Weights of a small GPT-style language model, trained from scratch on English Wikipedia.
Size: 13 layers, width 224.
Training: a variant of Adam for these matrices, 168M tokens, 5127 steps.
Each number is 500 + 25 x the weight over its row's rms, rounded and kept within 0 to 999. Layers, rows and columns count from 0. Numbers have three digits each. The size before them is the row's rms in percent of the matrix's.

# layer 5 attention query, 192x224, rms 0.0849, rows 49-191, columns 0-55
094:483508508472500498540510501516463551503485468455474494548508503529473483506522507474477509516471528529502495488497475472501474451526487511506462470512525504501501533490
086:502509466514491485491495452531480480492518501511481469523529487485476483466481526519481480497541526519504508491546525488464447544486532503498500509480511479457454486457
124:459474504516481515502522512460508500466509503487498487542468484477482521468472497516498519534490502481529490497486472509529526487506488517512455486490505491477499489485
126:492491509467467500518469486471523518480515495462503512493509484506514488503519507529499502484523536535499489495498506514472574491515510511508529514530470503498474517520
118:537514487489527521510509528520472494502489499479502497470520485495512500455510473507460512445512501482527525495468476496522459513525491484484463483463491484467509514500
105:464474490518565476508519489504476449522541499546506446515517470481483507435469517525541467526516484446514546483537500487455487517471499475479488508534504487476510485508
115:477485504497459499483500507478524473488464556526499521479494529538477512505466539535500496465531499480476437521504486500514526517524508541494424489507519526490525501475
119:523506525482509503491463484508487487513522466528502476509491513474537517521501552485517499489464503491495490522512479529498543504454495471497536476493517534519512468479
122:515533515512492506522462490483544525486484452482499470506466511516489484533530518488472489498487529517465473473526475527475477455489525519480489506545501465546505533528
125:441472525504505488515484497502481525464480500503481527498530491504437501532497503511520520478525503461455490520514504502501506501524486511519471488531488521501494499542
127:519503500465508497509483503523482494489499520498478499528535530502527508484481540488511508537509525472471495500519482554455490502522491552490508490476538522513474510516
088:443492502516500513487479502495490464509482515516503501527512512501494500476485518490521476527546493479483475502555503489463478517478516465498467489537532571476476469466
133:512521498462489455475526490499500519507472485511519522519499499501456493517540509496510497470531542496481466513519490528487504540500514516475469526491470525490527499485
127:492491499549525517503498502481496455476494586506507490496438491504530515506483502496509488529553455435514477481488538485475496509502507508493443522476524533480517517533
116:535488509507505497473512544478516461482465500522472495499533493479564505477510470551511500504465525460500493509533557501481536504503485545492460536492504481472435496465
093:520502509469514512500517512477551515484507519487506504466472511540497496552502477480493510485494487508495504481493495492522501508519508513525496494556504537451520505502
105:508497514494539498507552499493515506499508506511544520483513452501503507550500503486515467486499481537503454455505559469505468514468511522518441531521473500495472538456
086:496494504560486543470509506505463478492500453500474492550446506444484509510445501455541499557496519476499481521531495482494516484513503486522532541485501473499526483554
091:500530474507462465490479509519482508529504483493489538496529561541483483487499477493520506495485486490503514497493519483518499498503511515459529530478533523471491474498
097:459470510504504453479499503456476467473500471485523480505484509509511531463494517491438524506483489461512485535498485512460518519527468467535514472501525479473539484523
110:520508518457511503498526480494487494509513485483521463469452510521489483529518463481490518505496527512518477489502493478540480494490530510493475496515519512484493509484
086:487498492494522496499485512487518515511480484508489513479451536526485514516515489506505503530534497479480496508504510528522437475494508513500536548479533459489493521537
088:504526482475546493520499486534499485508533530495476493517489520521483492488495502558448501504544530501484503485480494480484498461504492507514515519512532521480477528493
087:493482533513512463483533457502497532460513493523494497515469518507497514491547503497504468545476480517527444498537440511484503490493481519507480557528539458477470495489
074:497506556543470518518504510501506526492509491499525489510470480543471531530508504472521497541516495528466504508475519515530504511515484488554456483529515479455481516521
080:490497505507525484516505519455503530447511483521479522532479492505561521549471489537537479543516495534467496525507470495448554524511493492523504484526484494508513492477
075:518480495518513492481551504486512492481533427511523484471549460492445497486524527486477496498499495501528525485582491513495476511476495517546496541501537481459449507550
079:511459521495518514453532481474528520490494540510533509457466467499497517480441526508494510464512490454518458499488473526516517535487473482518501504513500508529525499475
075:440503512491517535501490501501496494544473511489504552493539518494474481476488512507500485493465485441486539511478467455514596504524482509495494515476496524463496484582
086:518485514467533475526542444457539481517497500497501502482503458515484504505480473529512498521505520514511498509513456487507484500463501535509492509537504507485496499495
081:498512506515463502493526532472498525546475513482472483499520505516468471489533484451490529497531515483510500510537438547522491528511529542494483476508497544513515512546
072:550489513489524520515502486513534539501504511502510514453512426504484516547514517508532503490479529475498472493514528466506481522496496475505476493548519514488503505528
084:485499483505499542501451482518486539484470558525520536487501491481457502481526501493533486495501508479487482478484519483513506498501481473509490502466531499511519529487
096:480492515484502443462500488512466515529462525487484536492508479499512511462525546489474523488513494469467499513470468526536499491518476508507494459469491475486513505521
090:507501528480483536470499501504483497517520460476534490456479505512498498544486465454496514471503480521513546493496513508552436521514505522490479478527517521489508512497
107:489471468540528453500473508538555538470480501529493470504479557497512528489520468534510485522485481493506504533527523486462469474465490501497505507480489471493482487496
104:498505514467512512443437524508529495493510527512513457496447541535514487513500435501539511528466489508524494510459503513502516497492499540475534502545518460500515487527
076:493505535509505517533485473510468476491514498493472470487518509463510494457512528461508517521498495472533537527513439487460553506544493492496533479461524546509529490436
085:554477539496497485504524547492483473517463514521511505501466555502490506484499466503506502497502498471499510499487450508462483514537503493470484494471504458479529476508
085:480509489489475521477495517520468513488503505503494527547499508508478491463502544493471492523511503491460478478502475491504467454480502467514518480476527519536500523461
097:497520463495525506512512459515441516521529519523520516495519492503519472511485475520486501456526494522491491484468516501534543482495504502494500526487539531564507492481
086:544523479521462517542478498505483486522465534515504513478511484501481501535482451518491505460519507525520474473500532503505502498495515503509483458478521556530478507485
089:487497538505506472534508517450499463528500531479495482528473448512527481464504537493474486476491544512474477508471451462501552523494500523515450477549507549469508503515
081:520489512479481457529539527510452460488465520473481512528495489452462498467529513508473493540495517533520482514501461467411509471521479491517523488500512483491500478484
074:442530537499486527447495457484501458508495523495486470491490500518476495467500522477525473509478507480529517480487470505520497482503509506480515514499505562449470498504
078:502512464493497478479486459502536534513522485488498482477497557521538489479527503508486497544485517487476524482498515520533484455507518485512524539510474446488474491473
078:504517502489497509478496464561490509477527470481510500511530481502484511500508555507440490468522514521515465499505480528483487489488491492534533517520539547488506499506
100:540498480521442486503513508486497509515503449512475477534544517492427491546491459481537532497532531493467538501491525518517497507481486528486518514478504514518488473538
080:491490524485541484512492471475564501482452519533517472499494444506463521505540514504482516530522484511511441519534500505494513494475470531529536516518519436506532542531
078:564490492479492470503493474531502503501500501504521485464508510497453501514544503483459532460525522483500532483516469479522481526449477480540451475488517500485500500510
086:510481497530538492492522495460524486503510501526542498524496482482504501508471503517487494460504490516523523453542497508527481486462490542490534512520492459561458512516
101:488443544517498501503475500516487505504478481506502511510461484487504549548513483510504532497489471504494493564511485517504505514528477479520501463533480468521536502525
089:490512516507572463505503442496479499480505533467524541501521472509544498454514507506478484510511499496513402464496494503469498472505516540517500475492520525479507532468
072:489494511497499506488477500505509545510510464502510550493504538460473495507494493510488491490508477458467517495460508531551502492506502458473485509478493516506490500539
085:517470510486517496501523513449543471509523519494509450487479447493512512502530505521433513481482468515525482527512505529476524535495469493514517496559486506501520475483
076:479473506510548485490457503464538529466491481521483523530527528550519510530483458512558487541483517476475482503535513488559485492495486507522490468499481493525526501496
083:506499510491514496508508510444475498519506468445515429519500478504510506506501492499428473498502519504521487478483521532502507526476485492495513486523519497484524501517
097:498498486510491507504472553477542520477487490525495438549468537496497495512545438504552504551438515521509487504487492530440511450490503487520529509514502509479508490488
097:576494470543493479553542479524489509510521483501497497492519488437466514484484488510511486497503507548500471508525580511479472475467481503491485536510490481540462467491
081:516470525536478529538484502478500489481501461509532483515454521486511512547505428499481497475492454520553507531519500478503472541496490468527514469529514440521494487493
095:538486526468526500472502513469512509512522536503551485513460469506522500523447530519488505509477493532507503514483479508484495520470490451524515466525527548496547499542
105:497523483520505513536476545508515484530490455529441475516496531505500486527485464505547507534500504529488495510525537488506518452490522494468510520537507522528493499486
093:518496497484444515499525504535509473499482514484516529495539517495445481518532492473456513452528481486525505500497476494486514516518519526522488494508484522475496493494
092:502483496496460468476521500485489468480495494493524522481527489482480494533504497461492534450526474481532514477545472495499491547510484505497505462458490479479522490512
078:531513489514476485575460488520495495510479519525460500477488484472526491494491492533485516500486504536515477477467509504435504459519512511470473517500509515543468491430
065:487535468492513498487509430461485503495496493491490525515524493531458496526486500514491506548527491512477473491511501516549481466454529521543505533459545515533483522518
087:522476469482499489474504532530562537497538529547507492444473510500492502516489491539526496486489496507471535502480499510545496513487473512440498504521466501523479468478
091:526521510476498505481469476522522497504518464489457476493482535512525498497498487490497507533491489476519506497504470527458472505494507550479504494457537488489480504539
095:530526479485514506508500564489490510540503495493497517484528486529512492493480486519508524457518511516467546481458548526538498479498514505492513484504496552474515484494
088:511504475462514479508522507486494493511510508527518487504501498504500472484492521485476488499514534467502524458489465469524534530497512510488524506483507477502521511545
087:487519524484468484493470537510465492523448523479513513513483533481536507472528478461507498534502450505472505513525468509503485469516518529483527500511462540529514525509
084:503469532544520492473506459506517508460480461499496493529480497513503537533526513532476486491496476486513526503524484486494501506491476466541471472513538480463463481491
089:536530477512522515517490510560515528505500518518490478520485457475526516517516483540500484511510496550505494468505556547453476460479482520516532559500520506501442522515
092:498504500508475511545496476502455498535480486505462488522503473465456496451450472487501514532474556486465492521486498513479490498545487508476501489449512493541476495531
102:515528498489498480519481492507520530534480535474494499461485521535511486457523470490468520470487524460469500473452528494495488488519510488456504484511526431488500509497
092:432463518510517500463504473472476504453517488499530504529499514491484539491483526500491484533495470470513475504545478506458462484470476455532542526495508479479514505520
093:510516503489486517492494509542522476507494488492514509489506484485475493487451493528487494515506490525533497506524515496476535527481508467479547548524482557479482458529
095:507511516470514524476474474493470523524469490469539514542440506492571499511514460476479492492473489539500488492517511518503501476498519504490497471516471495481512514490
095:491476542524569483485471521472501514504478520550494520530470481507483516504460489510554497552524485491460561523472503517532521469525492520530475454535504526524495520502
093:521505442512514482475487498529545512491507565567448482482503504526452487520485483474519532493510483471504491486531524529528499523483525507493478515522527478517500511504
096:492509495504527513532548487475527496491484453497507487519428454509514503553501481474444476532482458539519480476529541517479488440479509477507485488527531522505463504454
092:530483523494505526515505473483514500509513504500480462492496544442512504488516497477559474518503510427505520510516481491457519536476504511485511479514492465493503478567
081:531492556497526501495491486504462463507504496463522502424553500508436508468517540485514515441486508460496497486523487524455531480508504518493513517518509540494473493544
086:494463533497496472473485498487447516475485477494535521543522532491470515494486487521487533500519457496488482539464463514508490500498448473521520493496534497519553482480
090:516515456480508489458501485508541474531488510505487456456525518526440497489485472498519527465494535498537522480528500476526474529497512530486501538483539519508486501527
104:504514489498500504539519479560490503493524486507474504472496516508450491538506443513468506529475453543520524492485516474510505447504487498501513569532496483512413492497
105:526508488480493512543539506513507477484513502497467479478508483483482501488524496489497485488499537524491482495506497518437467470510480520513489571543488491518439520528
097:556500510504509543525549523555466510479535479503498533481479508504501516509534489509561472515476539544485475489521511494457490462483489516521463525498449507507472500511
086:530547517517462519489530538500543493528466474474478465495490510497489490509513497481523496482494497490472524505545506500561545490482527458490504465490507508479521527518
090:510491527503481499522479521486515509470515506537482524532502473519527515500494502507533506506494495491491462504512466509457536493498492494525500490541453484499484487472
100:484537462510485472478509501466509492523484493495473492496479504496507463457491532495527496479510469489492533490494505545515522545496548505488510493498511539481549502474
087:507444544509516495440510465434546547451500547505561467495459483512504519504487460536502524520478517508519491511474491511468510525468470505523495549512479515500501484498
094:480511541451497518526466545458472475514482518500507486504496496427525488460504505496563495509469528460510509504509479527471535502487518528486511473502481503494538504557
090:538494518478494466492512437523511490486531490487505486455502482525434506497497479502470514476511499541514499499472499493489464466488479477513512541540512482491452504472
093:492530495497494485497473514495491473523475502508466491488521524536481478494504505495503518503489554475511552503470462530543478541524530513510498496505527526514500505533
100:516487527470557480471502438467523525472549494490531501478516466506515504458479530517516502515497514496526500485495487516472481541494488499490526547541515521489512507528
081:508517481524494488527510491492511515519452570504478511491479523467514483488499490448542488521515555462474544486473525507524524484510528492502472509500503525509532508501
096:482519470496487498492505511536454537492475516494465529541493497526505472449495486497463492499499490464477500508451451517538544480530503505517519479464523518491517502465
088:521536469538515518453494509508549495528454459468490499496486531468473465536486496511554516472494485507504520478528517541553489513524514503495493484505493524521523495489
087:467521474512478518502495535519526542516484470495478473546445535491537489480511497495493498517496461494485469510552524498502474488488498469476472448490509503500531501468
092:470510488507509514466489513516538527463487548534486469494479552521506494502539453514551489509487479502492494514461526511484535502506520542457512504483477467506475502489
077:568486561461483481528480459505492500495515532520477492440524463464491515469465503480488532447506503494519478527500507464503503540483491470482519498532477524491479506504
072:520452559467474510505495503482481481464483461512543522506536549491492525447524527443511517481458472529503485513515498518498478483504479501467487495500484499529482477503
096:464513510459472493494524519482484459490511537462490521514470525482503500475543493518512473493507542523490525495424458492466532465509502522491486498473477538510454525485
093:458494502471528534539489519499492494515453486520512531523525516527512509511499487496484509465473497502499448502544475500459499520503506526497524513484531506538483507507
094:527493484492520501506524487455487502476510452498524522473539448521482526533521476497492501503499504494485498493511524513466499494506474508517515555520490518524480489514
090:498500489505485446528513506459466478477512505508496528532549455489486505515550453519512481523497516514542491497465467470487509497498481503529515521507460509473510484536
093:508482492515472494518502523497430496457520485492498507545554468479489513459510493528452493519505499527515472503490466471471474507495467523517477540473478481502502470467
072:509512472483473540508505473507498464512510525512472507474500516511501497492520517519515485527527547488487528489448472505492518482506522495468502478496513571537520481561
093:502526476475525513539480504530571511469480540491439470486462493490528472489507498510486466500515491511484497499447509514512533492517535523485493491514476445506477497472
082:493501484527511469473486487528495538452490493521531523466492505535484514528516512478448487505498514496501482508472501482465470475506486516517508537514533544510484508480
097:488506491524491478508528476492466503507504458498501479492524519546475483483487483490485536452495496520507522497517495504503456535520496545497488495505509481499453481529
078:492511509542490526526541492453492526493490502525493507510475465514531491518479439526479492515496501537502461491481481490498526456479475494494521515490505487501520506472
098:484485532503498456475442524511485468483487498515532515529510531484477513507489534481466515511503468471522498505527507473559466516491494506475502481456556486519505514487
094:542478516517523529491498489468545475513538459528532510506472449473517501465481531542486498482493499539518471468536519502486477498464529509486493488522490483505471509492
093:536488502514492488495505521488501531529456470472508484502450502493527496515493496492511532499493488492491523531534500494556541482487491488495520446510517516469593506532
090:480507494502518460503500504512453477488525495521464524517551483500500507471504471490545469527526536475495465466504497495489459454528495524535513484502494495554494543517
086:478528508501502526472477542515542499529448517519474517504466547465525481510497513489519495506497511444481490483527521500522549505523526488469496430515516450502538510512
093:526448530489544484439536530462544500522522511498546472517500474493533519538500491476460530487479487528504465537550501496506491512465472467501512491526532512494533505490
076:501504497501536460474486486508552554493477519535516482489464493505514516523491485476539504468492469497481472514515516546504490481465477510483510513523493482480470510499
104:467461476521557506439504515442513490492494482515558503563516473534516526514495517528492496513506475526497460510513489495497484539495475508537475522491480469471524493488
101:490506495494479528530499565494506527510485504500460513529478507523506482534509482510545504529493491528493493525479527497492541476505502492497475465506499534489492494427
096:531484529513501528513520486526462518460546452477525508500502479488456522510500505521472496516503521522492464497520509481476490481500492483529490515522514473520497496472
094:548486540526501516462463505486522483512495487492520507454484509463453512568491484472475526452506452529522500509529540500549496489484495460485522465559512478500522508539
091:506489510493507535470504515471588503503505546504512520429506483508515515496540526530540500483488486484514524523506508515495530540504498512491536484523545551494501509555
093:503509528465520496570546499487511486527520474494464460490510495504501478518494513478530499476509516526499487521525503509486543488524523517455478489563500477510464514527
090:480524487495522512484514485504535502474505462492494483519481502510502485488490501478478501445514489491509508484493475492515487534511525528479486463505518509517572504532
114:491489476528518530440498463483484513487515466493510529526481488497516497505472507512483529486523450520503490494511484500507479500497495449497515484505484491494552485484
096:508465521479527478522499485502476529445509490506524486519504488535469531491498487517449509501506500558507466504473497504468495460514469515524460540517500494504441506466
097:486546446484476496497509484492492477543468508467459491512461535523510456457476492528528487467530524510491544471487476519521516481491537507493515488494515531527503530505
090:508462509481509541470493539509538513507509512496519509538509485502501510527494497514519509514448498529493485504527495515483513494509470500491452497496479496508486502481
080:492494511490518494500550479503510529453559493467495488450479541487521513463498500545508501517472508552501498484477522510447483477536490538518501565525470492476437526515
081:487487501490522470490538486457528476486503496487521510462557434553449507498498506521465504482532539518514502486485509505488532536507491516504476559533488514449500492491
080:479491540464514502517515533495478420547480494516502530551540486447514495472490491516542491461468506515524487483524493488471493492484493518472503486504501505503469533512
089:491526485540450521492508537518521542527456543510490498521462547523526474503503479489511515515486531455472521505509505467543536485504533482487518433465470525516546514473
079:526497516524490492498504460478507510506506490502506507498449483489537496501507556512521499489543476449499486495543524493516513516487488489493488457512525516460549491502
101:525527476524532569537559538509517489506494500524469515504453455508555483534495513502489484536501464525506486483537551485453510454503493495507488518517509487515508509454
104:503484546460462507548522514490433514499481510477497495488514508476456499471512505502518494511488556523487499522463487506464514483531478521540507517504511500513486497518
100:478475538472511499514455513488476522447476529516514538490531495524457498483537501495451513525475492501460450503479518518508497491535488517526482513524509480503475513495
088:498554481501474540511493545500491504565472529496464514497455523488529476469469535483553472486497516472470489501474499532517526479490528468455535462517514537523532514492
104:493511510498445482472493500478470474532499514476498516469518482493461492526533489492510498510534493491509483503531470483446497483485502481518546522548490537502520489504
111:517490513526492477475516520529535483508539485491532508497506504514505507508511495520538490500494497471508492484551516483482473512486504523505522498471496483463492496532
082:514518485529472519498491519483546513517505561514462513480460511426533489512537495526541506522499545455460508527459485540502500496504508516490511466522497489506502512500